Weights of a small GPT-style language model, trained from scratch on English Wikipedia: rotary positions.
Each number is 128 + 24 x the weight over its row's rms, rounded and kept within 0 to 255. Layers, rows and columns count from 0. The size above them is the row's rms in percent of the matrix's.

# layer 12 MLP gate, 512x384, rms 0.0878, rows 188-211, columns 0-95
size [107 105 108 102 103 107 102  93 100 104  97 102  97  99  99  98 110  94  90  98 108 100 103 105]
[[120 138 154  95 143 135 145 138 107 120 153 137 126 106 112  78 168  76 131 144 173 106 147 170 149  81 144 138 151  93 136 158 100 138 118 107 105 130 137 169 125 147 143 122 113 128 144 145 111 148 124 141 144 128  81 108  93 139 155  99  98 124 150 153 125 125 164 104  85 148  75 127 155 111 159 117 132 129 134  68  99 126  70  85 168 167 132 110 123 136 123 129 141 158 152 115]
 [159 183 167 130 101 163 166 165 120 118 128 149 172 141 124 122 114 135 130 121 147 128 118 133 116 147 147 145 134 141 155  80 142 201  95 165 103 111 103  83 168 122 110 140  67 176 101 133 142 154 168 120 132  94 124 134 121  98 117 166 123 116 118 148  98 139 140  79 140 172 113 142 142 152 115 128 101 144 123 133 162 125 147 110 118 136 118 134 126 136 140 146 122 120 132 139]
 [161 127 135 117 101 132 113 126 108 100 132 134 131 175 126 114 135 116 137 158 124 129 130 115 154 153 141 138 111  94 107 135 156 136 127 105 166 109 126 121  67  82 143 142 102 111 164  97 159 170 144 140 113 142 121  85  94  65 181 128  95 140 133 151 132  81 157 126 128 163 134 143 103 172 111 122 166 129 174 126 111 153 112 133  94  94 136 110 144  99 100 100 137 128 169 142]
 [150 110 144 110 139 124 102 155 151  96 126 133  91 126 135 158 153  95 142 112 127 117 134 133  95 122 114  84 178 146 110 116  87 144 167 104 157 105 104 114 128 160 139 128 108 134 104  98 119 188 133 126 110 125 141 128 122 128 115 104  72 103 170 131  88 141 154 151 139 160 134 102 132 104  69 155 141 130 133 142 102 120 129 114 137 133 144 151 129 109 134 174 137  57 115 108]
 [108  97 127 134 134 157 128  91 129  88 128 117 136 138 103 161 131 164 122 125 151 158 142 144 125 112 163 147 130 188 167 156 135 120 125 117 133 137  79  98 111 151  92 138 135  98 186 163 108 122 149 113 103 128 136 192  91  88 120 139 154 122 112  83 139 148 136 150 114 115 105 163 198 138 145 126 126  93 114  91  96 134 140 139 171 140 170 125 123 149 157  99 186 145 129 138]
 [158  74 115  76 133  86 144 118 168 119 156 122 132 140 148 167 188 133 101 121 116 104 134 184 120 141 111 118 132 154 108 161 150 144 126  96 117  96 161 162 112 114 137 151 137 156  99 124 127 115 151 113 102 143 121 154 162 125 110 140 145 152 117 121 127 120 123 169 109 201 112 159 150 150 148 130 125 107 120 133 127 125 157 155 125 153 124 168 128 129  68 114 150 118 119  86]
 [155 147 104 145 139 111 116 125  86 102 118 119 110 193 161 113 110 160 128 125 126 146 145  93 128 136 120 144 126 127 134 164 106  72  90 128 130 140  90 162  86 137 111 177  54  84 114 144 140 172 133  83 115 150 107 119 127 166 120 116 130 110 159 116 134 138 145 142 151 136 116 159 111 125 152 133 103 152 116 164 118 180  98 125 142 136 158 116 138 161 124 161 152 146  87 155]
 [108 166 123 148 145 148 112 137 110 102 135  95  88 149 117  85 123 167 116 158 137 131 162 103 105  73  96 115 183 120  90 128 102 133 113 150 131 127 116 159 100 123 110 110  93 122 121 113 101 170  84 112 107 140 104 125 137 122 144 104 118 172 119 119 167 152 130 114  85 147 113  94 139 133 121 123 157 125 122 121 151 153 154  63 153  85 142 145 147 121 159 104 105 126  98 124]
 [173 139 144 141 174 111 134 149 100 131 168 116 134  74 111 109 110 123 122 151 101 149 118  94 110 109 115 126  90 105 110  95 144 155  87 158 133 132 173 147 101 122  68 152 115 113 117 104 150 160 107 120 115 147 166 146 152 177 116 138 131 144 118  90 124 107 158  89 207 133  94 142 160 131 177 133  86 159 124 157 131 133 177 144 144 137  97 106 124 132 100 106 131 121 143 111]
 [127 118 137 133 116 119 157 145 120 101 103 154 117 147 126 151 102 129 118 130 117 113 133 139  88 117 143 108  99 169 138 144 147 110 136 127 128 112 105 161 120  86 134  89  85  84 131 118 144 152  83 119 128  94 121 124 135 154 119  97 116 194 151 151 130 138 124 120 115 157 181 157 143  98 132 123 173 158 158 120 131 144 151 149 115 160 122 144 130 127 156 133 146 149 144 130]
 [ 68 117  97 126 116 159  94 156 150  96 132 122 116 154 100  84 145 111 137  87 116 150 130 105 125 126 145 140  98 143 168 135  85 177 124 127 137 134  81 124 113 115 111 138 151  96 140 144 157 156 128 123 116 137 142 120 138 145 116 152 127  89 129 160 117 144 106 105  77 131 120 127 107 154 163 106 153 151 134 132 120 106 110 140 172  74 132 105 129 110 137  82 122 105  89  99]
 [148 124 136 163 156 131 119 125 137 117 116 142 136 110 120 134 110 164 135 139 133 106 143 116 121 147 101 131 118 150 151 170 152 122 136 127 160 153  92 126 121 178 134 108 117 137 117  98 138 109 128 123 151  88 136 128  72 120  92 185 121 128 144 139 120 129 105 116 115 183 141 126 147 139 126 155 113 125 126  89 168 146 147 189 113 192 137 135 103 124 132 131  93 131 121 127]
 [182 138 108 126 143  94 137 103 104 133 135 118 107 121 142 126  97  87 155 117 121 168 126 146 140  53 143 121 120 105 148 111 110  54 127 120 107 152 160 146 136 145  97 177 153 102  99 179 125 124 151 147 145 126 118 158 142 126 152 124  95 140 130  91 130 124 190 143 132 128 147 143 118 121 152 149 109 148 150 101 135 131 148 113 163 149 133 136 126 147 165 106 125 109  76 116]
 [124 124 145 141 130 135 145 122 124 133 112  91 107 110 154 129 140 105 138 142 144 101 134 126 114 128 145 106 192 117 155 100 149 128 125 141 151 112 169 134 122 158 146 120 152 120  90 144 108 131 121 103 152 134 158 134 144 118 143 114 138  96 148 117 145 114  91 135 104 124 113 125 113 106 100 204  94 106 155 165 151  93 160 143 133 121 154 122 145 101 118 125  92 133 136 109]
 [119 125 124  84 125 137 118  99 166 112 142 111 120  80 121 102 159 133 163 112 130 134 145 108 131 141 148 146 122 148 113 151 116 126 120 139 103 142 151 100 124 152  97 149 121 143 126 117 161 142 132 151 156  85 134 123 125  96 125 110  98 140 153 118 148 118 138 139 162 119 157 131 137 169 140 109 120 143 196 103 127 122 131 139 113 160 142 111 158 130 101 141 167 117  97 128]
 [185 162  98 137 135 150 152 154 163 111 124 134 154 119 142 172 118 103 156 117 212 170 152 147 136  98 107 117 125  96  87 139 114 135 130 121 131 142 102 121 138 122 120 120 111 160 126 152 112 101  65 137 154 112 116 112 134 149 107 138 145 125 129 125  91 136 168  93 124 113 169 114 121 135 108 150 144 132 148 147 144 135  92 130 136 145  87 105 121 122 119  93 145 125 182 170]
 [110 109 119 106  97 123 118 117 120 150 108 138 101 142  75 123 149 156 128 109 125 136 139 139 135  69 129 155 135 138 147  78 125 127 163 157 131  65 160 153 139 148 119 141 130  81 123 155 132 126 116 104  98 179 119  83 136 148 185 103 124 157 121 138 170 151 169 121 138 129 101  79  86  96 101 103 101 126 117 133 100 139 153 118 124 145 138 112 110 100 115 142 135  97  71 121]
 [136  83  76 149 117 105 102 131 134 124 136  98 139 125 128  92 160 132 163 137 149 122 141 109 134 129 130 140 123 119 127 113 140 145 146 124 157 128 143  93 168 165 128 114 101 124  84 116 129 139 139 110 101 123 143 130 109 146 121 141  81 101 141 178 118 136  94 103 151 135 140 103 106 172  64 171 101 103 144 160  96 164  90 141 107 124 132 158 104 147  99 137 118 129 118 101]
 [116 121 132 129 130  80 110 147 130 136  95 102 138 141 115 117 125 115 132 109  94 126  92 124 120 145 174 169 183  82 169 152 167 137 143 122 177 117 117 127 101 132 127 147 167 130  76 104 114 175 119 145 130 113 141 126  95 142 142 114 113 100 107 155 169 112 144  88 179 107 133 159 154 106 153  82 156 169 177 122 135 100 149 136 138 144 102 122 150 128 147 115 141 170 114 111]
 [110 115 142 148  87  99 152 101 124 104 158 126 155 144 139 131 169 120 133 118 104 112 114 120 122 133  87 130 113 148 124 189 114 119 123 116 140 154 131 135 175 102 110 121 120 131 149 162 131 155 133  93 182 145 117 152 133 136 123 138 148 202 123 160 150 167 114 138 138 141 107 169 115 137 140 137 120 125 153 151 124 124 119 126 135 180 170 117 119 124 149 116 100 128 139  99]
 [151 122 166 172 124 168 177  90 121 149 127 129 200  97  95 106 128  85 109 140 157 138 144  98 123 118 156 137 152 187 118  96 120 114 155  76 150 137 124 136 125 142 133 153 126 132  95 125  89 127 130 115 127  78 129 180 167 160  96 147 119 111 116 179 152 122 108 152 112 192 117  90  74 139 138 122 129 114 152 147 137 109 114 141  63 112 123 171 130 127 139 111 130 100 106 125]
 [114 148 135 140 199 104 134 128 133  91 106 149  92 104  73  62 152 108 139 141 150 115 148 140  96 126 143 140 144 125 155 155  95 120 139 125 108 161 121 124 149 121 136 144 158 168 149 132 110 129 134 110 116 129 133  96 122 109 142 144 136 164 112 167 109 123 125 128 127 135 118 147 171 128 114 118 118 100 135 114 140 118 113 130 104 120 124 132 133  77 137 171 154 137 131 113]
 [168  92 165 121  85 162  88 142 150 157 116 137 128 152 121 164 107 100 135 120 161 145  98 120 130 152 122 160 111 121 142 154 113  88  98 121 123 139 108 120 133 121 154  76 133 121 156 156 118 135 122 100 140 170 162 112 145 149 101 109  83 152 137 109 160 115 122 146 133 138 162 150 151 129 127  93 162  96 133 124 123 139 181  84 192 174 145 145 132 112 164 141 113 189 146 147]
 [ 98 137  85 133  85 118 147  94 150 124 135 100 155 120 105  58 102 131 136 123 145 126 137 130 119  80  71 127 115 136 131 124 138  99 129 115 136 116 111 134 143  86 139 138 107 100 167  98 136 215 153 134 121  95 113 136 165 140 158 164 131 118 154 114 119 140 130 149  91  91 162 120 147 130 186 102 103 122 103 112 153 147 117 117  95 143 158 155  83 137 110 144 147 133 144 122]]
# layer 12 MLP up, 512x384, rms 0.0965, rows 188-211, columns 0-95
size [100 103 102 110 103 110 102 104  99 107  96 102  95 107  97 102 109  94  94  96 110  95 103 101]
[[138 186 134 147  91 121  94 170 116 112 121 150 167 107 136 110 118 118  77 170 100  98 157 140 176 151 134 135  96 109 106 204 125 100 115  90 170 124 120 126 117 128 130 138 128  90 114  71 129  83  89 126 147 119 100 136 153 122  82 131 132 116 116 108 114 121 128 116 147 168 103 124  98 129 113 128 129 146 108 114 157 144 128 137 104 128 116 112 110 156  96 163 164 146 108 154]
 [156 138 132  99 130 138  94 129  95 155  76  82 143 151 114 151 110 136 135  96 132 149 171 159 118 139 137  89 123 136 113 164  99 104  66 118 113 136 117  83 148 124 144 183 113 149 119 168 173 164  86 134 135 152 104 133 163 134 156 144 121 101 119 147 135  82 128 159 121 157 163 157 137 150  99 116  92 122 117 108 143 119 116 198  89 146 113 100 142 151 159 116 168 138 120 135]
 [152 170 108 108 121 113 113  92 166 166 151 153 103 123 110 150 155  92 109 181 150 123 117  99 124 125 109 103 158 134 134 138 144 134 128 122 126 155 127 144 150 118 139 140  74 104 137 164  88 104 122 119 164 137 171 170  95 135 117 124 148 120 112 160 126 126 147 143  78 123 139 104 189 158 123 174  94 150 124 106 143 128 151 130 109 144 125  99 145 103 106 139 105 129 140 110]
 [107 103 106 130 138 110 123 104 149 113 144 131 146  87 149 183 181 129 143 141 125 101 125 142 134 150 113 143  89 100 152 128 124 109 102 160  92 154 124 112 117 119 104 129 145 136 134 122 143 121 135 131  97 114 127 166 139  76 143 145 135 154 140 124 140 146 100 128 127 125  74 173  83 151 108 143 128 126 115 115 115 166 141 137 153 152 132 100 101 145 141 149 181 132 101 141]
 [109 132 159 144 127 114 137 152 153 123 161 117 131 120 138 128 120 131  99  99 124 162 136  85 118 114 134 127 171 160 115 137 142 111 105 129 119 114 141 106 100  98 145 135 118 145 125 159 141 198 135 131  98 103 129  99 113 141 122 126 165 123 149  84 118  99 121 135 130 128 137 136 143 128 117 118 157 155  64 129 116  86 125  69 106 153 146 131 143 133 160 118 130 121 151 142]
 [128 136  94 119 171 116 146 134 137 124 148 142 102 151 106 204 145 135 101 102 108 159 159 128 107 168 171 189 121 117  93 112 128 164 175 118 104 144  93  91 146 112 156 143 120 101 109 125 122 134 187 103 144 130 138 115 133 139 158  97 100  81 158 136 128 187 153 127 179 138 107 158 147 135 120 138 173 127  92  84 148 115 138 143 156 106 115 103 115 114 120  75 171 132 108 132]
 [142  39 102 126  93 105 123 135 167 181 132 116 132 153 174 122 133 142 126 162 138 127  75 132 152 119 161 131 120 116 126 126 139 145 142 137 124 112 108 114  91 124 161 116 171 131  81 123 112 141 173 118 106  85 137 137 139  77 126 121 152 122 163  86 133 103  86 122 111  84 145 131 144 114 132 136 132 128 113 133 101 142  81 139 122 140 131 104 113 148 151 145 143 122  80  82]
 [135 162 139 158 102 147 112 121 135 157 105  88 151 113 188 102 128 128 111 161  94 163  88 153  80 143  71 142 138 177  71 107 131 118 105 117 106 129 108 119 109 136 140 164 121 142 140 133 132 147 114  93 105 122 143 137 147 128 113 141 102 153 134 112 137 118 111 113 114 141  94 151 102 175 143 140 124 121 160 140 132 149 164 123 137  83 111 109 150 158 174 164 121  92 126 128]
 [131 118 122  91 156  90 127 142  87  90 131  75 102 145 121  88 137 112 106  94  98  96 162 141 106 127 140 133 152 130 122 154 125  79 124 154 117 137 126 139  79 132 145 168 133 114 152 149 121 129 113 144 124 119 126 138 147 144  94 137 157  92  98 115 152 158 139  65 156 125 128  79 111 146 162 127 162 103 133 146 100 123 146 130 140 133  85 203 126 128 104 119 152 140 157 131]
 [ 96 131 140 106 120 132 139 120 116  99 141 139 138 116 124 148  92 122 153  94 158 114 134 151 135  70 193 150 107 122 142 167 119 134 115 148 165  64 104 160 200  99 140 113 131 112  87 109 142 130 154 131 150 130 157 131 113 101 128 140 122 138 134 137 153 143 116  80 153 157 155  75  96 117 118 125 169 112 118 124 129 166 128  96 110 134 175 159 120 117 150 142 113 148 131 130]
 [166 140 128 161 129 112  87 138 137 148 123 131 127 112 133 127 116 161 143 118 124 119 127 146 105 122 100 116 117  66 129 116 162 115 102 108 125  98 109 120 161 124 157 132  97 154 127 163 179 186 126 136 119 140 117 101 106 109 112  83 134 111 160 169 137  70 117 132 147 117 109 112 127  90 155 152 129 124 101 114 138 165  90 110 113 167  98 157 158 125 127 173 101 162 121 122]
 [106 113 102 124 160 117 114  75 163 116 152 158 146 169 142 105 111 153 151  81  91 147 137 150 104 109 116 146 144 120 132 115 114  93 121 143 127 153 107 130 112 127  89 129 152 150 164 113 105 104 143 127 135 167  64 138 124 141 123 150 150 110  89 200 118 131  97 133 136 163 127 154 134 153 132 116 140 105 123 112 127 120 139 119 137 121 133 140 118 165 116  65 130 118  96  83]
 [139  95 132 120 152 157 136 141 143 149 146  96 132 129  95 116 134 115 104  90 146 133 161  85 136 127 110 131 136 147 143 123 131 157 126 134 141 120 118 158 168 127  95 115 145 119 153 143 175 109 125 128 124 136 151 131 155 127 101  94 139 137  91 192 130 150 127 127 143 113 173 126 121 124  76  88 182  89 126 157 124  78  65 158 121 136 124 136  79 150 133  96 165 112 122 152]
 [108 147 111 123 126 123 166 120 102 103 107 111 136 131 106 154 137 139  99 170 118  97 170 122 102 155 115 142 165 136 144 116  88 117 100 166  92 115 146 110 158  99  78 157 140 143 134 122  98 117  99  87  92 160 109 130 109 152 143 116  92  76 105 102 119 117 123 126 154 120 137 114 117  99  76 140 113 107 164 163 111 124 144 140 156 126 159 130 139 151 112 140 114 140 156  93]
 [111 105 141 134 127 135  87 157 169 127 155 113 129 133 106  97 104 115 164 130 159 154 167 106 178 111 163 169 155  94 160 101 158 155  71 126 176  69 133 175 146 112 111 124 122 115 105 115 149 130  99 133 121 140 131 183 112  96 103 102 121 173 120  83 140 179 142 125 140 122 129 161 104 162 130 128 129 160 126 138 147  84 128 155  99 116 152 149 125 135 105 159 161 109 125 144]
 [140 130 121 127 148 121 141 133 145 153 146  93 119 161 147 108 165 140  95 120 114 111 106 108 146  88 164 149 160 141 182 113 127 127 152 109 118 145 139 159 146 168 148 130 126 172  84 126 143  97 142 151 148 103 104 174 103 148 115 137 103 143 138 152 132 166 135 221 109 139 129 160 138 118 151 134  83 125 131 128 124 112 133 122 144 135 158 135 113 113  81 148 122 143 163 115]
 [148 126 129 123 146 152 128 143 107 136 176 144 152 178 164 170 114 125  63 172 101  76 144 103 119 171  88 102 144 119 143 144 118 168 141 177 124 139 142 149  97 145 135 104 143 197 160 115 128 115 132 115 140 151 145 163 150 106 127 119 103 143  80 121 173 114 124 148 112 163 141  94 121 175 117 147 104 139 107 115 100 106 149 132 179 170 125 122 109  85 118  96 120 128 131 120]
 [144 133 133  96 142 107 133  73 120 121 146 130 142 139 103 184  92 149 135 113  68 121  89 114 132 112 133 166 126 106 179  71 148 103 138 134 147 117 120 107 136 135 121 109 137 151 156 123 110 107 110 126 136 115 175 110 140 101 125 102 149 148 162 108 104 129 113 132 116 130 160 138 112 137 125 118 153 138 130 135 137 106 144 134 148  98 153 131  95 101 142 103 139 106 135 131]
 [130 100  92 148 140 152 152 161 159  91 111 130 110 123 128 128 133 150 126 108 107  90 113 158 145 124 120 101 134 110 150 158 120 150 125 112 132 121 134 115 122 144 152 138 116 127 116 104 131 157 159 103 138 145 117  76 120 128 116 124 115 143 113 124 133 116 120 156 187 118 126 126 132 105 145 109 148 126 104 157 136 138 138 120 128 139 140 102 114 126 124 130 149 164  86 129]
 [105 110  95 163 142 113 141  89 111 183 173 114 138 140 133 170 168 121 119 152 105 162 109 130 107 135 133  99 123 157 123 206 115 125  88 114 107 133 109 137 161 126 118 115  99 167 124 118 177 127 100 129 160 164 131 140 135 135 128 107 116 184  90 122 137 143 100 117 111 111 101 114 105 115 121 151 116 134 114 129 136  71 168 155 121 163 144 145 146 136 130  96  98  67 146 123]
 [ 64 174 146 141 119 132 156 127  74 122 118  89 111 137 117 139 146 128 113  98 140  98 173 151 164 132 146 127 100 132 149 108 130 106 171 120 142 144 106 147 117  96 139 141 141  92 142 104 110 115 153 109 116 120 136 118 149 117 105 120  90 128 117 139 115 134 130 135 123 143 136 152 108 122 112 146 145 134 134 140 158 126 102 152 106  85 149 113  96 108 154 112 111 114 143 127]
 [164 154 118 123 111 132 140 116 133  38  91 127 109 114 113 129 103 134 124 106 169 141 160 110 138 110 131 147 115  98 130 146 132 150 155 169 150 170 124 153 120 115 101 131 162 126 110 126 122 130  93 103 121 143  98 155 137 111 148 121 114 130 152 113 131 105  92 151 110 112 125 151 151 162 103 106 120 152 142  98 138 149 138 114 119 119 143 117 136 155 159 124 121 161 146 177]
 [143 149 162 122 156 155 125  88  75 139  91 140 133 127 134 171 117 115 116 146 154 170 143  77 158 129 101 132 142 135 161 128 125 104 159 138 127 105 146 129 127 139 122 143 115 164 152 161 135 111 130  85  92 115 101 129 139 162 117 155 109 118 127 144 171 122 118 115 177 122 148  94 157 170 143 109  85 135  73 135 149  90 158 107 133 132 166 119 137 104 103  80 135  89 110 123]
 [188 103 145 123 120  90 144 109 143 140 124 134 102 107 118 129 108 104  71 100 140 118 119 127 144 129 158 171 144 112 157 124 144 132  98 144 105 108 167 155 118 135 117 147 121 107 137 109 104  96 170 131 185  89 141 164 113 157 113 155 143 129 153 116  69 129 109 147 134 154 125 135  75 145 162 137 118  86 155 113 153 184  78 107 122 105 111 155  81 121 126 119 142 164  96  66]]
# layer 12 MLP down (transposed), 512x384, rms 0.0673, rows 188-211, columns 0-95
size [105  99  91 104  98 105 101 105 101 105  95 102  99 104 101  99 107 101  99  98  98  96  99  99]
[[138 157 134  97 152 138 132 110 114 107 101 123 156  72 117 145 137 177 157 101 111 125  83 137 120 112  86 104 170 106 117 128 123 126 148 124 123 141 106 111 104 192 140 154 138 151 188 128 146 130 156 117  89 132  79 154 160 114 147 159 146 106 167 127 124 118 148 113 122 134 107 142 108  82 102 148  91 122 137 163 119 130 160 127 135 152 131 127  74 182 127  96 148 144 145 101]
 [113 120 151 176 168 105  95  81 109 150 142  87 151 141 130 133 154 139 125 123  88 144 135 113 104 153 119 115 153 140 115 106  86 109 142 128 136 124 130 101 163 131 155 101 137 131 134 116 104 132 145 197 102 142 132 130 142 109 155 142 135 142 137 116 169 153 160 138 129 134 116  85 142 105 127 104 110 150 149  95  94 145 131 128 149 121 127 120  92 129 147 106 109 143 141  99]
 [147 147 115 201 130 146  86  82 127 131 161 154 115 145 109 110 136 129 170 121 134 151 142  94 122 136 133 166 123  94  89 121 150 177 122  97 113 125 129 144 163 114 103 153 121  96 129 119 151 170  89 110  87 114 131 205 157  93 126 133 109  92 121 127 100 135 128 122 125 155 131  74 114 120 142 122 182  65 112  96 125 132 122 114 102  87 114 103 141 128 150 125 107  89 126 141]
 [104 145 132 112 118 167 140 160 134 175 148 164 175 135 155 152 125 140  89 122 118 123 116 146 125 101 122 135 133 145 116 121 112 108 117 126 168 151 117 132 124 190 151 145 169 123 160 188 174 143 156 126 106 174  71 155 126 113 149 139 123  88 130 131 118 132 133  97 120 163 166 100 104 111 116 151 119 138 140 135 167 118 189 151 146  78 169 126 119 101 102  93  92 154 120 106]
 [141 148  99  84  82  84 126 151 140 154 111 172 125 144 106 124  93 176 114 128  97  94  99  80 117 130 152 118 127 129 108 152 151 132 175 150 145 143 101 119 146 108 133 155 126 176 153 112 123 147 101 113 107 138  66  39 127 138 115 133 103 103 136 130 148  90  59 169 166 133 142 145  97 163 114  95 112 121 134  99 159 120 133 128 101 135 120 104 140 122  92 141 176  98 129  79]
 [124 156 158 120 170 103 135 104 190 124 119 137 144  80 133 140 122  78 130 158 111 151  98 129 158 123 126 134 182 157 116 147 156 114 146 116 110 121 151 186 126 183 125  88 121 144 118 141 139  83 131 180 104 124 137 159 150 109 114 187 103 134 123 141 105 161  77 104  79 112 143  99 120 131 163 114 136 167 128 148 135 157 158 117 144 113 155 134 131 153 126 127 133 146 157 104]
 [106 111 165 141 143 127 141 110  80 165 117 132  92 130 139 117 141 117 101  98 129 166 111 142 115 112 137 126 119 111 125 153 161  91 115 184 111 109 120 128 144 156 145  96  99 161 121 131 116 135 182  65 119 157  93  71 130 133  95 129 103 130 154 119  92 137 120 130 124 119 111 130 112 155 127 127 143  72 100 133 124 153 114  98 118 114 142 106 128 117 136 143 134 133 128 135]
 [155 141 143 136 124 116  68 135 139 140 148 120 117 143 122 117 130  96 183 111 119 117 149 133 146 143 130 159 152 138 160 153 142  94 101 139 131 148 173 121 109 131 147 123 125 106 127 191 138  85 124 119 122 171 152 153  98 165 147 137  99 138 130 125 119 147 139 140 119 147 139 125  93 139 140 113 162 143  85 117 109 130 165  98 138 159 145 147 122  91 135 132 167 104 151  91]
 [125  92 162 112 124  88 116 123 118 172 117 155 118 102 113 128 129 130 152  94 146 159 126 136 155 152 102 161 131  40 122 129 113 101  89 113 148 124 127 104 141 118 113 161  99 145 130 121 142 147  83 131 113 124 154 100  91 152 106 156 131 128 136 100 143  98  85 140 118 138  84 172 120 153 145  90 175 116 162 132 103 166 144  80 154 128 124 135 116 166 123 104 103 107 127 122]
 [150 100 135 149 122 119 129 150  91 120 116 161 110 113 146 133 165 136 116 130 124 132 123 172 194 113  97 106  94 151 141 100  95 126 153 129 163 119 131 125 143 155 175 122 120 116 134  75 145 111 116 139 164 170 120 106 148 158 162 113 159 113 123 122 143 155 165 133  91 128 142  99 138 150 163  93 179 142  79  99 143 130 130 107 106 148 121 117 124 156 163 132  93 134 149 125]
 [186 106 101 166 125 105 111 110 136 183 105  87 146 125 157 151 115 134  98 140 110 111 153  53 122 120 119 115 150 127 140 156 155 112 130 175 123 131 137 123 125 154 128 156 120 134 118 124 141 146 153 151 100 108 117  37 103 119 104 148 131 111 150 105 171 135 123 152 179 122 125 100 129 145 127 120 131 129 109 141 137 146 139 127 109 125  95 123 159 112  71 129 147 137 118 127]
 [119 132 133 131  99 137 131  88 159  95 126 156 107 106 133 124 162 173 159 104 135 126 164 139 120 117 125 148 116 124 126 113 146 163 145  93 147 100 101 139 148 123 121 106 123  92 109 102 123 178 140 107 136 125 119 177 172 104 157 132  89 148 125 113 162 113 133  90 113 137 129 113 124 111 117 137 148 110 129 146 124 158 128 167 128 133 155 127 155 137 100  99 144 159 135 128]
 [123 111 109 133 164 118  59 113 121  80 142 129 159 134 113 101 126 135  98  96  65 110 153 100 116 180 126 126 139 132 117 137 154 203  84 101 135 131 111 151 112 114 152 112 216 116 117 124 162 123 119 116 120 133 167 157  97 142 133 150 139 132 111 111 138 117 148  85 143 162 109 128 108 110 124 141 127  90 152 136 129 121 133 102 134 125 139 149  65 125 132 186 112 113 114 146]
 [ 74 130 128 146 133 159 125 131 118  99 131  94 111 165 120 113 164 119 114 137 134 123 134  80 176 103 122 139 168 137 144 113 127 110 152 124 179 129 141 107 130  81 137 152 104 129 111 139  71 131 101 127 119 125  84 148 102  92 140  74 133 134  90 167 168 138 155 120 105 104 138 152 161 133 121 175 132 118 158 142 112 125 182 163 130 112 178 158 129 140 137 131  99 114 100 135]
 [118 110 153 136 152 136  81 181 121  91  90 108 162 115 164  84 145 144 147 134  95  92 115  93  97 129 128 133 154 157 109 107 134 143 152 122 100 140 122 147 114 124 104 142 149 119 105 123  88 101  93 134  93 148  96 101 152 167 135 124 125 155 162 149  74 158 147  97 122 146 138 118 137 150 152 132 126 133 132 125  98 135 101 105 170 104 171 144 132 124 115  97 103 155 114 140]
 [105  92 129 122 133 101  73 144 126 123  90 150 176 132 118 116  81 156 100 138 118 139 127 114 147 132 146 101 127 132 122 122 117 152 153 159 122 123 160 132 132  87 133 133 171  93 162 105 151 161 141 151  81 147 144  91 112 153 130 111 161  97 129  71 122 107 126  69 118  97  95 155 124 116 168 130 116  93 142  90 106 115 125 204 134 155 135 149 146 172  96 138 128  99  98 151]
 [181  95 132 124 157 140 131 150 151 122 146 159 126 120 115 133 163  99 115 102 139 168 130 130 141 146  88 119 141 149 122 127 105 127 138  94 119 139 134  85 120 140  87 160 178  88 118 146 119 120 127 137  89 127 142 138 142 137 117 164 110 143 171 148 148 110  93 115 158 121 151  97 125 115 131 118 144 102  96 124 122  83 130 139 168 118 140 131  89  99 106 126  79 150 132 140]
 [126 126 114 110 136 166 156 127 101 124 120 104 164 162 142 116 100 108 144 122 131 115 146 141 114 121 120 115  82 143 140 104  82 149 146 169 112 116 163 152 115 121  86 181  90  91 119  79 127  87 154 149 118 117  81 214  99 138 120 100 115 108 120 140 104 120 117 158  93 120 128 141 160 137 127 130 160 137 113 130 199 123 112 156 121 146 143 123 141 135  87  87 149 147 131  88]
 [119 184 142 113 107 107 129 144 139 130 134 137 143  88 108 123  99 115 154 144  91 118 159 159 111  86 163 131 132 125 145 175 137  95 147 157 138 116 134 120 138 164 140 165 114 136 171 115  85 109 139 155 139 111 184 163 116  98 147 148  59 120 109 125 186 135 133 181 110 144 171 154 124 106  86 117 111 135 113 127 160 149 103 116 124 116 111 139 121 148 140 135 134 138 119 154]
 [104 164 101 108 117 110 101 122  96 138 125 120 129 121 137 129 118 147 129 113 110  93 137 137 121 117 135 152 113 121 140  93 125 141 138 121 150 104 112 147 107  95 134 137  54 125 100  73 122 150 165  75 110 135  96  87  94 138 155  63  95 160 130 132 120 145 127 145 128 148 120 116 127  92 148  83 126 113 178 144 188 149 106  85 120 171  83 101 132 104 162 155 151 142  92 123]
 [113 111 141 127 119 112 157 126  71 145 127 116 146 107 120 116 142 137  81 160 129 153 118 149 126  92 172 114 132 149 126 108 145 112 125 114 132 151 134 133 134 148 141 142 147 173 105 126 150  90 126 140  97  93 111  77 129 167  91 174 165 157 154 146 157 126 141 142 130 141 100 137 100 157 114 113 169 140 112 171 157 134 101 147 111 161 141 170 123 137 149 112 149 122 103  88]
 [132 116 119 118 145 155 152 143 129 187 123 104 131 144 170 108 130 153 119 118 148 117 182 106 132 201 107 121 125 123 105 156 129 102  86 135 165 153 119 137 170 147 140 113 161 148 153 122 118 119 110 109 145 144 145 122 115 154 102 111 132 134 116  93 141  90 124 100 137 111 124 162 112 146 106 142 105  83 163 152 112 140  95 153 109 108 152 156 113 128 133 146 119 144 116 123]
 [143  96 123  74 123 122 130 110 136 145  66 133 153 117 133  78  92 134  90 117 159 136 128 105 158  93  88 128 103 140 133  91 157  97 129 157  95 139 125 167 123 138 133 133 144  96 127 125 111 135  99  80 148 110 159 255 144 135 125 117 125  96 120 151 122 150 137 139 109 160 127 146 112 111 135 136 120 125 108 126 160 131 127 154 123 123 133 128 103 113 148 103 158 132 149 134]
 [134 100 120 139 103 160 161 120 132 133  53 134 136 116 115 115 168 147 127 112 145  91 129 136 138 108 139 156 147 114 148 160 162 138 142 168 131 109  89 157 117 136 101  94  80 117 132 155  72 116 117 126 124 107 116 188 108 128 115 143 113 129 141 149  77 116 102 132 104 150 144 129 144 181 180 123 164  92 134 129 144 136 101 130 129 135 146 108 153 143 140 133  75 115 144  90]]